{
  "num_hidden_layers": 20,
  "hidden_size": 160,
  "num_attention_heads": 5,
  "num_key_value_heads": 5,
  "head_dim": 32,
  "intermediate_size": 960,
  "vocab_size": 2239,
  "hidden_act": "squared_relu",
  "norm": "rmsnorm",
  "norm_place": "pre",
  "norm_eps": 1e-05,
  "positions": "rope",
  "rope_theta": 10000.0,
  "rope_fraction": 0.5,
  "qk_norm": true,
  "attn_scale": 0.247,
  "bias": "none",
  "tie_word_embeddings": false,
  "parallel_block": false,
  "extras": ["some layers without attention", "local attention windows", "gated attention", "value embeddings", "hashed n-gram embeddings", "a smear gate", "an embedding shortcut", "learned residual scales", "skips across layers", "capped logits"],
  "init": "normal",
  "init_std_qkv": 0.0376,
  "init_std_o": 0.0,
  "init_std_up": 0.0376,
  "init_std_down": 0.0,
  "optimizer": "adam_atan2",
  "learning_rate": 0.00158,
  "beta1": 0.95,
  "beta2": 0.98,
  "weight_decay": 0.21,
  "lr_head": 0.00708,
  "warmup_steps": 331,
  "schedule": "wsd",
  "decay_fraction": 1.0,
  "decay_shape": "pow",
  "final_lr_fraction": 0.0,
  "batch_tokens": 32768,
  "max_seq_len": 1024,
  "doc_mask": true,
  "train_tokens": 243200000,
  "max_steps": 7422,
  "dataset": "wikipedia_en"
}
Each number is 128 + 24 x the weight over its row's rms, rounded and kept within 0 to 255. Layers, rows and columns count from 0. Numbers have three digits each. The size before them is the row's rms in percent of the matrix's.

# down: layer 16 MLP down (transposed), 960x160, rms 0.0801, rows 115-294, columns 0-31
# up: layer 16 MLP up, 960x160, rms 0.0887, rows 116-295, columns 0-31
down115 101:106101097139152112130141124169110149151161141108090080136113145150134128142099096134131164170129
up116 092:108132165111137148118174162136107114137130119182164096086070130132148094120109176119096177164121
down116 093:118134168124106147113160163099085152124119155151146117173113141153145099185149116151126136146164
up117 085:131149081086092109109095124160127145092129120169154097147118131136143089085134116130106170136144
down117 085:114145139136174140125081123125102114145098171131124144129161121182126117153124081129094100167136
up118 109:107124089112119126135109139179119115099112126153135135108149131085167174097102152098136159101131
down118 108:110123166131174088130111150147166181116105122111170145094127138148129161149090122082118090148146
up119 096:143163110128151119114155158149143131148155134130095145114101159084147116155169148110124109144085
down119 094:128134133150127111164134145125109112106122119145099158140108132140156108121081151117131167151114
up120 102:133142157125146153119098145145119126124161112149147134132103117120193127133127177120131147128066
down120 101:161138158127159114167125120100146074128118133120127127117149123098119137109117161109105141156139
up121 093:086133099134132153088127165147095152125128127130083117082132129084134145157162141147085143148162
down121 092:173136109097113115129137147117143142137128098181171111117124112129141103131119136144101144134098
up122 094:161078129126157125163138121108153126089106144127150104098110166114188138105087120135095157116150
down122 095:135130154117132168099124168104147148136126128127121117105089142135153166090189120102145107138113
up123 092:142165101137136125137124112102104163108155127098121056096131096143165124157121155139122138137104
down123 092:129113124105113144118146114133140121118110130136111116156152120128133130196110114113123127150151
up124 101:113137133132128115098110148141154118131116106122139112128146144120122137128080139131078137107124
down124 100:092180124128112104106142096132108109095109125148147147160134127126068082140120147130147154154120
up125 091:121115135094147134127126108111109166146104138148146142125146158133122121117139169067066104116133
down125 095:165124135183147101135103110152134100129148123105137141105158104122113177116164083151145122126098
up126 109:134147124160129113133136137113124118090154134171102093083154121128146140105116145083149112114142
down126 103:162136076159100095121089144093110145143099139141079175122059143116166118115133142153114137098144
up127 096:164132115105121139134135133099090102082151142162117148144135121149117157099159135131087153086169
down127 098:127099120114114172153103120149152134160102192110118147110104153103143108130166158115134117114058
up128 094:123099128120095101146194144179126147094131112117141077136129109102118132144160146115120144130131
down128 096:134136129129107130128121106113093124126147108123138134132099122091151105132100137090161130144130
up129 095:120125106107142144130113173146118139132160137152114130090123148093139149148095184125102180118104
down129 097:099121163124117133127096135149150113131101151118163152147137085116153096143105127155161134102135
up130 093:156117134125129168117124199113083165115159146122098115130118175104161109160111141105114150117149
down130 095:094121151125109102175134124121134114126109144092117095104114173118129187131144121152119154118122
up131 102:112117137104130164107141108098100118108151103142080114141094110103123142100110193094132140136159
down131 100:122134143160146155102109170153096103123135132083120096099118096119146129101100129122131073127164
up132 098:078154113124138136110143133152079141111100102148148128128081103099153144109129101094122153166144
down132 099:119121127127172123123136133088208136140140146131136081114124146103122144148104183108102093101089
up133 092:142152109102119161137137120134138132100109128142120130122144128133154145135133175100068165100115
down133 098:101104152105156114136133113118126147209141115111167115131113123082109149107137121135155142110130
up134 097:143094155133093169121110108144089135134129109090151135120143130121110134086132144107134136122179
down134 099:083107130111138136121149084081155140120171137158087132088158098067120153114154151100142143145105
up135 093:136134115144144104141119103124128089125138129116125174112123158125123133108160150075121165126147
down135 093:137163138130107143118135154162124145113147146143111100161094129190147143199181120116138110160114
up136 101:123101101127108129113166148140117126105169107136135128104153127116122144111136138106133139130097
down136 099:126158121161109134076116143072113117113110111098129122149146121152103142114115089118124160122114
up137 111:132153114151147123137161156146130171133150117112151127122113130144117097124167142138101114108131
down137 108:105159135112154096157167142141137125095135151115150143122142105087109130105134114092117132106104
up138 110:118104149138149085117130101131119128128134139144107126122133150131144107129155162090112190104144
down138 104:151131103103115164146128188140151068114157134143148155132119143154155074132131135132126084115144
up139 097:099153119139176091128120131100113154140155111164058082123149139074143162101122163118126155125109
down139 094:083145111122115127101145131124128098114128116132126130138117183101112070128104097109142127191135
up140 096:103115126089094107109099127121105111080124104139086121116137111128152122095134123151118102114119
down140 095:174139186157132157120167119095116169116177127102143138137098127106105135126107109112147177174107
up141 105:069128126154168108112136117104113125132138095148087130123111156068125138115166129073116153130115
down141 110:128136139126083109127130149088173122158118150146141138175134158125125117154153143100164105155141
up142 094:098113167124176136087137113153096159098089121198141115166055117071158093102146164115124116134107
down142 114:160150112155131131120106117128121168163135116117125125104126119138134110137157115154145098131118
up143 108:111125118116125083143122123142134154140163159156103075154106135108179147141145123121112177094142
down143 105:117152120133094145166110105155140108139126095118145142151128080098144161153138089151101156139090
up144 103:082149116135096167112134156138143162152114140128154121108130147132113178136166136145091138127097
down144 102:145129040156108129138106101107151108112130136113111137093120136155128145129141126171121144135091
up145 108:127160122134130115115143122133125165131127112143141148125119148115132176124140116100121158117122
down145 113:145106125132132168114122100084106127158143083163116148088129073155150131116108132072112117128114
up146 090:118093127092187126130144165159112163139176161130114127088123128107140142138152136096142140136128
down146 094:141176141163175135129127133117144165114149137091141143109124128121117130185132153137122114139128
up147 108:130146122083122117093125146168140136109136089163099105161110160138144104108143127089109112106126
down147 105:160131104133124150092114139119119161109121122130129131145096131168121121110068133109162139141144
up148 105:119134129087141121117110139156126163118122116117062123125150179136136186151118130115130157102126
down148 105:162137104098174111153116164126150112108149095146132073125124151138087098137131108169130126155156
up149 093:114161127120113090112115163134123131132193103134142121127102129099105092150164156169115114099139
down149 093:103147136114119122095138137112125103158117080135119134119153125150119106185147090141137187107106
up150 102:093099161126126136131105113117149161118148126137124114144158119139149122123094152102114117128139
down150 101:143132148171102133100112123148136132118130120131181102123135131109158104157154097099134121126109
up151 092:138111120167157118144171124160146161154082106151086112137098152114134117064100129142121123120132
down151 091:126129139164136167123135102153111127113128154103133137125111109152135119169144115115154120153141
up152 094:106118123089144140148126137121093129145125135170088116147132120131157131069116133130128115124106
down152 096:135111124095063088134165116125174152094126079147164139149114103137111104169104134167128140059139
up153 084:074134126122131072095148128151118142144139123184123082098059121090146125123132087153135129120128
down153 086:135111144109108132163099122132138130129103153081125131170148146162128135122125142122098158150130
up154 109:102148082099135160097144151126087127116153102134086129085114142142148163116119138135111135061124
down154 110:133166109109169114160115129070136070121152134143192081163105107160109118139133122131135121121115
up155 105:142101086133095147113116114150125087099154143161138110104142126111111119113112128125065149098119
down155 101:136114075132114108159115135089111142165081175102146116137162122141110128110171127161125124131092
up156 102:139151173110125130122137104102082193122133124141104135117142190123200189092138120124113118147120
down156 103:051187137124149103130098125135145193157134126139119097127105142114129109171181099090114125171151
up157 090:124143154124116180106152150137110107111125082152153102115115123120121121136111127096118111123075
down157 088:126075118145160127133112098110119086125111149146094148136106145143120129106131166076145167127136
up158 087:171149135123156159060146127146079142114121106169135139080112116159146106102155163069066104116145
down158 087:124075141131071129145114110132104157111133104145148138146161162112116100110115143138152106097134
up159 094:104107107108107152071144151157075161103110116116095134146101147099159134120144129135101140086092
down159 089:148154089130159136160132096103146137143119154122129142082128110176103140112131110116139137133131
up160 118:093153094169138113121139107118108116094129114128096114126109143133141167118162140132119158076154
down160 105:148111114125118116131128078124121142136126129112132141173106126111093124117122108169143115135174
up161 101:111155098152103132114121167135135151103142100150118035104141095146134140133115102140099165113110
down161 103:092131151132125129147104113155120151092147124087088155125176083126136137148188103125111130133133
up162 099:109072142125117129146176093203089150112140115127141144121139131118115166168148135131088184084139
down162 097:130158115144181125083111160074126130116142108141141110138108116096138116094135144115115085123135
up163 101:133072093098152115133164168146097121124110101143090139060091142146096133148120156106114122124125
down163 098:134086127164117151110161122112142091145150178139134133148117107145179155127119131139119132144122
up164 099:135131116144172122127133186139102139087144130144128100091106123157163135127145141098113110156130
down164 094:076110111128141086128137105121140079149124115157135126118136130120118142161161150129157126189111
up165 106:116090124125080149129105146126092119132142130124099128131121138126163138112098129131110184091129
down165 098:125102125122139123074153115109133166133126146119116129165136103130133136151122183104091157162147
up166 103:109136141127119160092093137134108116133132095161145076153096136111141140135131129130115117126134
down166 103:099116117130112088113152132118135126129144130099109173127140119131065071135111083142126126120139
up167 105:111127098119080192110123136177137127084134137120128106153137171134162149133163102138133145122144
down167 109:149122125066114150139137140089120124096133142136161097104107171097084118068169138134124091143108
up168 094:083118110131107127106117116155123166105125132122108097133130132121178147110107139137109169056117
down168 097:081121174127117133137114134135149159154115175131139085090139094119101140139134153135132107096117
up169 106:150118150076120167118143165144121120139095081148147105125126170089137125157114124097109117130113
down169 101:151090137152121121168140139169174113152167107103130147129097110123121108147124125081149150101093
up170 085:111131093131097130148121134083140132135110129158128112174167131141077098134128154133138084138172
down170 089:122106126157136132126142138108174154104125134111111155101095110135176147134119109082142156145111
up171 112:102110118144151115095109121130103152128104122117117074151105119068123121131141135178118151116140
down171 112:134132140135149138135115127138142165130142133132108144130149110117145119132114137188094137100123
up172 081:136133141101081152086140110147127165093176107101128095134087145120145107147098148090102152117083
down172 078:121126104145126118148118116111094104104123158173134155075137150145140136120158095162117125145159
up173 100:146114137110164119123099166175130149105172110128135151135081139130140105130127110103061108109148
down173 101:138134099132131134102133142109159114179132127097091146114151108167132136113159142147112162129156
up174 115:127120149096133123096102140187140137090154129104149081132130153107122147104101128148100122139108
down174 107:148135099153123160109130140155137160102129151120137125084093092159153137122162121119128130122113
up175 097:134147138125163122118146147194118153081106145117118120150126109121119136113163120124127132088140
down175 100:193121123100162125192127116122130141143169105143181135115129147149116143105074142168061139083143
up176 103:135127137103138154081169157137136140183180104129118108136125130077103124105132145103096131126113
down176 103:093113113152096097134134133129120144159157079127168115132117108107119104124136120124123121123121
up177 111:108137110095128116110132178122141109153152112152102144134097168106136112092155152119114130112158
down177 112:144140113161117158134123119144121098144113099097109108133108128153088081143138136122160166161123
up178 097:155118110107143145135126115140078154148189127122123172098116091148092128087128144090125168100106
down178 096:102080126144150121125112154136099151145114144117159161116126165102112086130105185137165153109131
up179 101:136090127103139172130185122145115150127135116137149119098144100155103100149145093120141113113118
down179 103:107097179147128121127102134163124181114129117092112097110108128112112150099120115129111148103123
up180 098:106094112137097109140124138128107139116143130142139134103132132038167139131113160148138157133084
down180 096:133109142150124089098093098073136083136134160143120113140139134127125210151103120137131136127103
up181 106:121099122114138119101151108126140150099137126121140151140078125117130106091124122111147171153141
down181 103:138114096105114095129058128148114135128136162138100118099095121165111099091101134127113144162081
up182 097:109128068140110147101124080143134122130178146105137098100129109138128084130152123114107112120117
down182 099:132136141151138137179092127126162127153132086068085122126103176141112165139107113131134107131153
up183 099:114126082118154126116106099159136136127177110104108147123101138148166129088153120167096172093098
down183 100:157147122156133129156144131135131136121127188131143128139142169161123109107118153145115133120164
up184 102:093092126135146116114133157168095142148158138133130132101137135122152110113169175106113138127131
down184 102:066088110150135093084145132157156154136070112117131154169114117078159122133106158113111118121092
up185 088:134102126149121105116124116138133117153142128131131125123118085141175123124174116133106118135129
down185 091:100111127085127109120146175137134100128106117126142117137167133145095091110109164136127124113113
up186 098:117139140122116104129123100100116178163122133111140076147149130105103103145168112121134120141154
down186 097:112141145097117165128170156125109138118138131118163129135085118144114128104142079121168112134124
up187 105:125116138089143172115136117163103110120103118152140125131101142141159100104118184117131154154126
down187 102:137099138148107143125127116172111111101156144132132107144094114166113148117150143135131140138116
up188 103:107104091136089140097159100157149125117127113126087128126100119120125154088122117104129110104088
down188 104:146104117150092094119086170130064095188094146134127124138184097169159116210112104139129098111111
up189 092:131083142104118130138114116123114136144137085134118119122145139117140124141132115064079161092067
down189 098:097107157154126134155100130160130119129094117092143136125168144091096148158141129145103149094142
up190 088:094143070120140161144144134164133111132119158108140078117144139079136141145122101102135153067123
down190 089:115120175137123153104155138126115131142155113123134148138141135142107109133099174117121159122133
up191 093:097109164133107183138114137132116118046139123122137094101144127127164150125132136087120143112115
down191 095:178163107146158131101099120135118141089134165117101116165127088107153123116134135107151162162149
up192 105:126126105141155110096143133106100121137096128137166104101122142122183104146139181099126167151124
down192 106:135154124128116137104167113124142118141112171151159102113124106126112121136118163154111132175151
up193 098:132165108107102128122162138090080157116120131132109071142121144123133176148172133120170107129188
down193 098:157118114141165137100119120155140109118111162105128145114120115146138130150173150123131167120118
up194 108:118128102147161100108113103123113155137225115109090099134153152094155150156144108151103120129068
down194 108:106124162150131143114167126146094110136142101116141103126152131132104163139126104137153131122112
up195 106:142154126124112128123130165172136112073158078162081128121095122134159142105144131079112116121096
down195 106:140129130128117129150114158134149148103127105095130126185105143137110128107112112122139103148142
up196 104:109131116135147109095155132109109120112137105111157110125116157149173098119093129134081107105151
down196 103:117127147118130085116160148091134078109131108095133127119108111150112094153086158118082095129163
up197 102:117169143086135131096138164129135154142154127147138101134119150121106170132128118091108141103131
down197 101:122106118134083138147129110140125130095157113090142142103118105142123130153086161127117110099101
up198 098:118136154121144091096146142183139155144122101141095100109103175122141126147149145190096158111120
down198 099:174126133145151110103142118138177134157129097123155141134103143148170126134072150123176131160125
up199 096:112135170110153140133167097138123141110155140153136076139145129124195150102113162091100129101121
down199 096:092161098108117140123086145121145103147150124135129126149114149138131121131129129099121144158119
up200 093:128126143119150147133150104101121136160189123185105151158119113083170104140165157100129117128124
down200 091:105131133161113116144102117119136153137126137083078117150139114131108137128148144128101161106125
up201 120:131142156149092106130130155135115159106115129145108114149129156132136119133156105144106128112131
down201 117:153131139104097144142127140145112129116130096126176140172104130118174134104139141142150123122182
up202 098:119110140119148127099102106127127143153131112139121153106157153148130120126126153125083142135161
down202 097:126142138138123157109195108157154138136180119122101118164144132128178122145121109138087149160118
up203 094:107138148122146144115116102147118164132158115149153095100074161128149117103155165083135132141138
down203 095:146139135137128130144105136111128136125149076127126117100117121115192148110136153182120187119131
up204 105:147110110137161149091153159161124164141102144141169114111075162144150107109101177119140149121141
down204 102:148191103124110148166070148157111169123086158145082132149167107129110112126126128147120147134130
up205 101:140096144162138131126121114169117172109141110191118091159122105139170127132142120141109108115139
down205 104:151117117091130121155125130181166140136127146124132116116122095146160147128127136125134096111147
up206 096:073109072130169163112154184120106149104148107124114133137122110128132133167132107094128141113106
down206 097:149105109114135144109125160147148133152109133161161121135139136186122145106092143147130137145166
up207 095:126124123102119151108103167153120138106146125159115103100127129137147133106126140092097129095132
down207 097:129147097146141120069170167137101121155104116157154150099108090142134178102115131121126137101164
up208 105:093117134167178120111131108127086131099208110124126123128063163130128147125130156134113102145103
down208 102:167125151117156115097163089151085102074149111137130148150131132177128173131166137132132121133113
up209 100:114135153145144124118138168156138132133122118120149101146090114099189064127168141148118138156130
down209 099:117097116125104120108084147148145101133114164114104128127141106115079089100139151105178100153149
up210 105:086139098123137089143139115176090128085164123163139123089144116130137119111094124141069145120109
down210 104:110125112129138108114169091116138099128083171124116132119158135119112180138112150153085135126148
up211 106:138125106130104120121095158090140166130142124107072123100104123121163144105124154110129074125064
down211 108:136129122145116123107090188079102140111127154102103078121140144154110098146173151122142124130135
up212 104:106114145115151190111141103162129141112120086134130144152147130130151082111164137146128130143134
down212 103:127175125093172108150146148132124118145125135115106098115096096153146141115153166138125123075114
up213 099:116123106142165170125125118130137138084104151135039125136137120116110179160107139143144140128131
down213 099:111129108108160141117122118134112118100111085145119162121117078097120118135114128104103117150143
up214 097:118096099100088156137148143142131130109098139144142095157163114131167162126158127107135194110102
down214 102:122085135141088123177085160099107186110117143113139147143135126134105151123119155098152090160070
up215 108:112135119133153104109122170097116116120095085114112093113096139090160148145147134181079130170083
down215 109:142107095123139148123112148117178142165116164173118132181118141115115147113115141114165135141130
up216 115:127078148160103148121097132115140116132148122133124122133139166138136155111172140095115116145135
down216 108:150120100127142107184094162140168138111134133120117119135139141138157098118114155158110119162142
up217 076:075129110084144091115148111107138144132167154097149112121105171091122098143146131098108136124121
down217 078:153124127132134191139112136133132120141148111110120145133135144120144146089118090134128140081135
up218 099:140121171116118146117119118150099139101165139149131103128079165138134127131153119107117133126175
down218 098:113106123119128134135116155144082155084120125130090136101104128158062162130130121125100122150119
up219 098:135131136141177151115128152148137104145143091148118068113128152108130121115148135144104133133145
down219 096:095104169155102109104146091084110113112128135108150113161088112125134140117106145127191136124124
up220 104:093081130141152178107146111096104128114121132153157125126162139130163135139161122151149178108102
down220 106:123138098157068088128108129173128132162166104092116096095131124130122115126105140160137170121114
up221 103:099133130117130124129127105144101164122104111138105114099137130100140114047122132123120131122140
down221 105:140152108119117111161119103154137125121136101075107169098122107168131101151114080118128166136164
up222 098:121141124131166139118126221146095137147154090128075094122118135105107079189134098138109132134129
down222 096:115155139101125124149113097141118099092106152107159131125156086114189090100113129118132118111140
up223 097:095132158085101149139120097128101153107148076128145115131122127109144113113113121063123152099095
down223 096:136136140168115121110157117113194095125143122150094100119121136148143120099171135150137169095149
up224 099:121146125094136139109150094128123158116139111134131168162143164099140170162159151094130172068130
down224 103:153121157153153129175111127123135139140132137148164098149112119180093142084160104122102080154119
up225 105:117163088116183106123149174114097128118114154120115162097137148134140124134144103084131189092126
down225 104:150160134105164126149076111092097105153127152144168123142163145166144093103124111121116128119099
up226 099:096153106084129163094148119196138139130185124160124119138155160097171150121176146150115151105101
down226 101:129164176174134111106115095145094127118120118139128147100129090142089110142096149141099149140139
up227 095:149132089143178149092143162159144143105146148106081105103119147133145131110132134132132138145082
down227 095:188169105157112091090134131103148157111136092135157145111163117125159130115122134076150125113159
up228 098:126137120126092155148143130106116160146111122180150111154131115078175121091140180123121141134110
down228 098:082126156146162107108106124130132105144121099153100106164146162088139120117136129127141120146139
up229 098:134140082152118138133143127107117126146124128153080110122108128128113114155142160115117141123142
down229 097:141120145105120149087105109120133109086124119151101177169158132115159091102133116105126118135076
up230 103:134075140054092173154168114173119128123126148197133110133094119152123149101112144144113130132131
down230 099:178101120141097119090158115146166138123133122135174101152113120136086160170132114119098157143148
up231 102:077107123141128142140148122112146118121108069144130139143120102118143148107150115171151125113114
down231 103:124143139142124097080107168118118099119148065111151122120118128119159143134124110130126081098140
up232 098:123092108160154141111173141120157127128117142161112094141150112115177124137116117102121134092151
down232 097:116142118083187103156098102114090134123131114140128117097137152133110142115086107149141136096111
up233 130:120122110127190115115143181155127137121154120134148109128123148120130132084152146111107122116098
down233 117:115139174107154110125154124129110143138141116121117119093104104148090146127127129128146083127103
up234 097:110132075125148083093142169111146113144159158125103123092106139121147103130147115131100128105117
down234 095:129125149143125154089127118115147113144099105128144136117112174118136144109104109101151089140126
up235 096:142174113125100093118182132123148142129156162106077113141105136090109149120149134137128112129123
down235 101:148141127145116129163163140087121124113141144074152164132156185127111126124138153151094086132151
up236 102:125126077072114146132144106133150144126133128104151152129141137093114099142115151110108103154107
down236 104:104149186175144138186135141161112155118130148139153123119132123182179139146149136111144152140111
up237 100:097144103115192126103133171151088152140111086138143114132116136129126093105126133106140134136088
down237 097:196086138168103155093120105139098085115116150124091119124115120151160096128167104120141148117095
up238 094:124140166087126164121154142126072151131109096105167132098122156138117129130104097094127118138118
down238 094:156105081122143172125133139147155116161153152120121123150138066117144102134173139152124140130114
up239 103:115086132138102132126108145130099172120143109139098107145134158147152111113132202064117125115140
down239 099:145130110128114158181141128133145141113144137088157134117165120119144127155158118094112123134120
up240 101:117155104140128132091064107161141148168139158137144149088104130113137160165141151140071112082114
down240 105:096136130099115115108113116134128113128118167104184119098118144121068116134128149108137143121170
up241 099:108076140111157157140093126146131145109150132127125131089156115133163161135088148076118116100118
down241 101:111129139157120100111113136156169135130119087128159106147141105112106107110096092121103144092087
up242 115:128117147112125137092135130132128134122161113162154070131143157111117134135123144168110112093096
down242 113:129123128120127081151149141108120125178074149134136154098149108106146135143131152106146097122156
up243 096:101137143141158101101097127134106143117132117184114055159113127110116161129127153081141166137067
down243 101:116140125095136074075117143150139120138099138122144120163168139137156123153099109121097117110131
up244 091:122137119113157108130150139149148134135137152129080142121133188121089123127145120096145123104140
down244 090:172128111144153140075114160168093125090167066125143156129096115150142153124137118106097097123131
up245 095:106146149116110137107125162150119153145111110133160140131130199097159147136126145110138113128095
down245 093:160138125129114161136097118125167121120113131123131130134121112109147089148114107116130093153132
up246 106:105103169139143129119135116107139140103145116163150145136120141092154130137167158112103117128064
down246 104:133129178095105143179136111121147164090134152160165126132149140133147139121111173124134121113149
up247 115:103129127092159079111111127142097137114113129124106121133142162099131136148160140146118169084099
down247 112:084113163151137149140151158113155132148105136121133143145154173156170102147100107106116143127105
up248 096:105154142117188148109118157126160164139154130122114104129107129161134096110146182131116083128122
down248 094:089146128149176127139135125123066154136123089140115167159112135136141134132157107095146136141136
up249 090:147120144129117126120111124128115125132137128199116110115162164144159136144128145125125163139114
down249 092:149127125124172106126112093121114101144098110136092128104140135124156179139121132139201128114121
up250 098:120132079109110158121168123110096132126183147124139089142141136124137132110099177127154103152108
down250 097:149159122136148125117093121132139097145135124152100136083088097147125171185129063096143098120145
up251 094:138120135091120139095166181138133147110159128149095125131130102111150136131131151106084133092151
down251 096:084129138105121100048120090130084131158120150098145080150132157151096117125105125130116141153108
up252 101:132118084118130186072118148153116146128177068182083112114140160128183138096156178130144128132140
down252 095:169091100124123142141097119114169120149134080095121128132168130184111167124105139129152103158156
up253 092:155114131159153123093177131177142145131131082134104147151111134091125109119159133096149138107072
down253 095:154125131109138146131117129172127107155142076142112126104121116139117122115138101137111101083135
up254 106:111150130082123103152098119100118155145105131155114084136064142140128131112119118122103111090159
down254 109:146189170122107099147146112126137108113117109110120115164126128159107163105099104112097092111088
up255 098:098138127136145180130168111125125127122138138139161132130103136138151146114128146085127137112162
down255 105:125137084126136139132094108179126127090104147141137140117132101150156141138096131118113111127116
up256 100:153107099126161143122131108132097144132155150118098158110081112151102152118152155088116142134094
down256 104:133121115149189127128129145169116123156140162138124139097149155091152161105123101156124140120130
up257 103:116142172108077193139130124180037126111130110139106144135109126103118138135105143121123152079112
down257 097:183111153162129105141103126125171096141100138147142153130131093129103079130120106180118129104111
up258 099:109141073134149167109130149178101151130109160130123141105136130099158120111113143136111121114120
down258 104:133136122132124146127129084047145106130102091133146128116150162115129086149114124171120113136131
up259 097:116121092076103084129156111158118167120162144111144160147155133148146122131143126093110148100177
down259 096:133139124144124117119122098152117118138143129118110085092153121107167134171117091080118089137151
up260 099:132115122150128110080144130167133131112108142131075106083162119098126162154110154076135172142114
down260 096:110130091118170128112091127145132126091091190189073128102123111134154102110146112120134092097095
up261 087:073127145124122163140135103077119149146133187132124101154119158132104119133154123138150111139140
down261 092:165087118201152085143140168179138122130135118132140137043148118111142137111124139135086153092112
up262 096:137134119172140169131124135140138143111157122166103116137163149111130106177116124120104115110125
down262 101:129130205119161135122144123143157160170070140134122169148140133162145134135108099086099158114134
up263 101:134108147099141077141121125138136126149104129127080119172115143133124170156129115134126147123149
down263 097:114112090108152134139126119193141173113134130099134121142128093127145131137125121170112146149085
up264 088:140169096100127156130154152094129135136129098150077090110129127109125151118137107128128100146139
down264 089:124154151175136105121132115122104150099169135108067146161139120111140103123110112086110132104104
up265 105:160124124098122139112161159104105126073138093145124131142131162128135133123081125085085146139095
down265 102:135164145100098122091103159141106147134115077125125072104132166097106131150147129150129141143173
up266 106:126146180129124128106115133165128124136137130176119058138114163173123116150105125149116107133162
down266 100:103106140171139157104138124171136095163150114123128136120134113093124142142093167137145104147095
up267 099:096105153120098140129103109097138122104120089160102080096104145079132100113120153103129178127129
down267 104:079082123119136104128153129117177152120078134163149118109152148073116108136131138120126109103137
up268 106:108086139164140133123148145097120172090155141158132087136110113130133102124119160112138166109120
down268 101:143079154106112109157078132127134090133138117113169113135127083123115145159119127126151124150156
up269 095:097163107156106167103130134126066155121178125128154146145152108139193173127151135130165174093107
down269 098:178125090142138106119129113119123114124151140168112105163135142106121116126133161157141121105108
up270 090:099112126147197119095115115151121144162134163098095100057084102127082129128106101141125169080106
down270 094:119168126146126152090156134154151129127123113124146122091082135117161086158100125103109104157075
up271 114:111123135124123093096170146150125138094150098131129154149099128122097109130149157119111153089137
down271 108:132154168109134103130152122122146111102126119135146140131150088132155183137161100123175106124122
up272 100:094136168117153147112114108121103122113125096208123107138129168123112108103116145119104123120109
down272 100:099150096132183143162080119143190133184185170145123120104177084138176113123144095116112103144132
up273 098:130140122169129165136124149165100119131183121121071118124127161134157116116112148143093153103100
down273 102:142127124095126124133130076082140106114108164109128162165150111098115130132181137124115096121131
up274 105:172150121135137091127149124157134119119142131194117099061095134105122171124122103136106129141123
down274 106:133116117156178139144123191147112066141106111131104134156147120105107155133104152108112122133125
up275 106:093102097141146127108114150135102117115110106158106115142107113078114120139103103128148122089138
down275 104:104156153116113125137125107137135158144124163123161101103160134134104093138102139117122143134147
up276 102:106158103122165101126112127124116163098154161118163147155094106109142147095102162108127099156134
down276 104:135154102126148111106133148146132094081149168163180170121119123110136144137100100137144124146125
up277 105:131107122129153112090132157146112105117123135130099116139125149127139101116144121121087151121124
down277 100:116119166105118105063123093111116120112109105095105131135155108113114131094126124143128115130119
up278 105:133115083108149111092127143125088137083125113147087136112086178106134140139110156135142151121157
down278 102:148089142121107132136057125141109121104140107097122116166178136089141123085140123118137145097135
up279 101:103134132141109175109126156145089145129118114132161136110120137077106158107128127131103137108147
down279 106:143137141143105123100146083140128112129153149125142108173160129154089123119129105127123156127167
up280 086:128154106111129149163132124125134115123107129146115095115135134117092083134138179127165127127175
down280 085:150128170150086140129141095102130128133158109137167157134141099153128136140083110122163163123103
up281 105:104167117078124118106165167138143182148148150134116081087106162114167159140126148099119117107150
down281 102:123124196140112130130133126138182106128102139114139138162105093113115114149107128132120137087139
up282 097:058134110094113104107122109131101154124125108106124096132070145080161122182149151121102115122101
down282 101:168112103163105131168131102123135141161149168153134149124105078122131130131109146147150089147092
up283 108:104111113094118156108185182146115148132171111137127099128097140115157148112132118138108103102132
down283 103:129110109066088151160143128122111111137175070122102127117104100122122159120089141094124109086122
up284 103:117126129123131130112124132165089142114126129124143067150114121125128102115126095167136118150150
down284 101:132104167131122093096127188163137068088112102146140114113153126074145133116118124077144094135120
up285 101:086141122139126094101116131136145134132124116126069119140110133154096131146181178142120114100128
down285 098:150145100105106177075157131145114099142088097128132137163118105130125166165121139111139135105159
up286 095:142095096117138125115123136138099099101132136131129096094145138130154140137160109076116116148071
down286 097:115137132140115122124166129095115153106109173099128077143140109138133161100112137115160114097144
up287 102:134142090162186107135159095139114118149100125154137131127115131135102112100114114073084128132130
down287 098:123091116123132119095087142154150111110101152128106158109104106116128110113116156085099087106135
up288 105:117153113133106131114147160100145113157196169119125134134149144136091120132110138152129128100105
down288 105:110115121138098121146131131106131154089134082128180133126073129177133135160134133118150106130139
up289 096:111093095092134092089128096098145132149110118093120107103085106082128117117108109100119103115131
down289 098:165103135125154190077151183158153110157134114157150130100096136127120146101120184133119132117091
up290 101:091125117151100104106128140115138143115169110165091130118116110105110171135117117099123101135108
down290 101:108121126152163083146128121167171100173147119129084122141149071128107129127110157119119143108127
up291 091:106099117127139120132127083109096156147094138148148112125149144137135120119142139067079116105124
down291 094:121112142143138158143118114147173113141125112079144129122150130115138121149152097108161119135097
up292 089:115149138097112117110141167168094149111115126097096105114123128142121156111145161121138131120126
down292 091:133122110125145128084114113104136078120085110121117130107114123104119099171157134131128182154136
up293 094:115161083111140171100139156168158165152156105158118096091114136111129150115094120080072114137148
down293 098:104101084134133129103122121126118132119144148127150135135144111147138108159102121107165110132139
up294 096:119165133115137138055123122142146130104136162134077136068099126097126144137164151122099134114133
down294 098:104135108157120150117131150142144125053089138115113113151147096126115116145104143156123111127139
up295 103:122100136136167132126125135140136124124146112165054142117130118112100141088162150127131092134118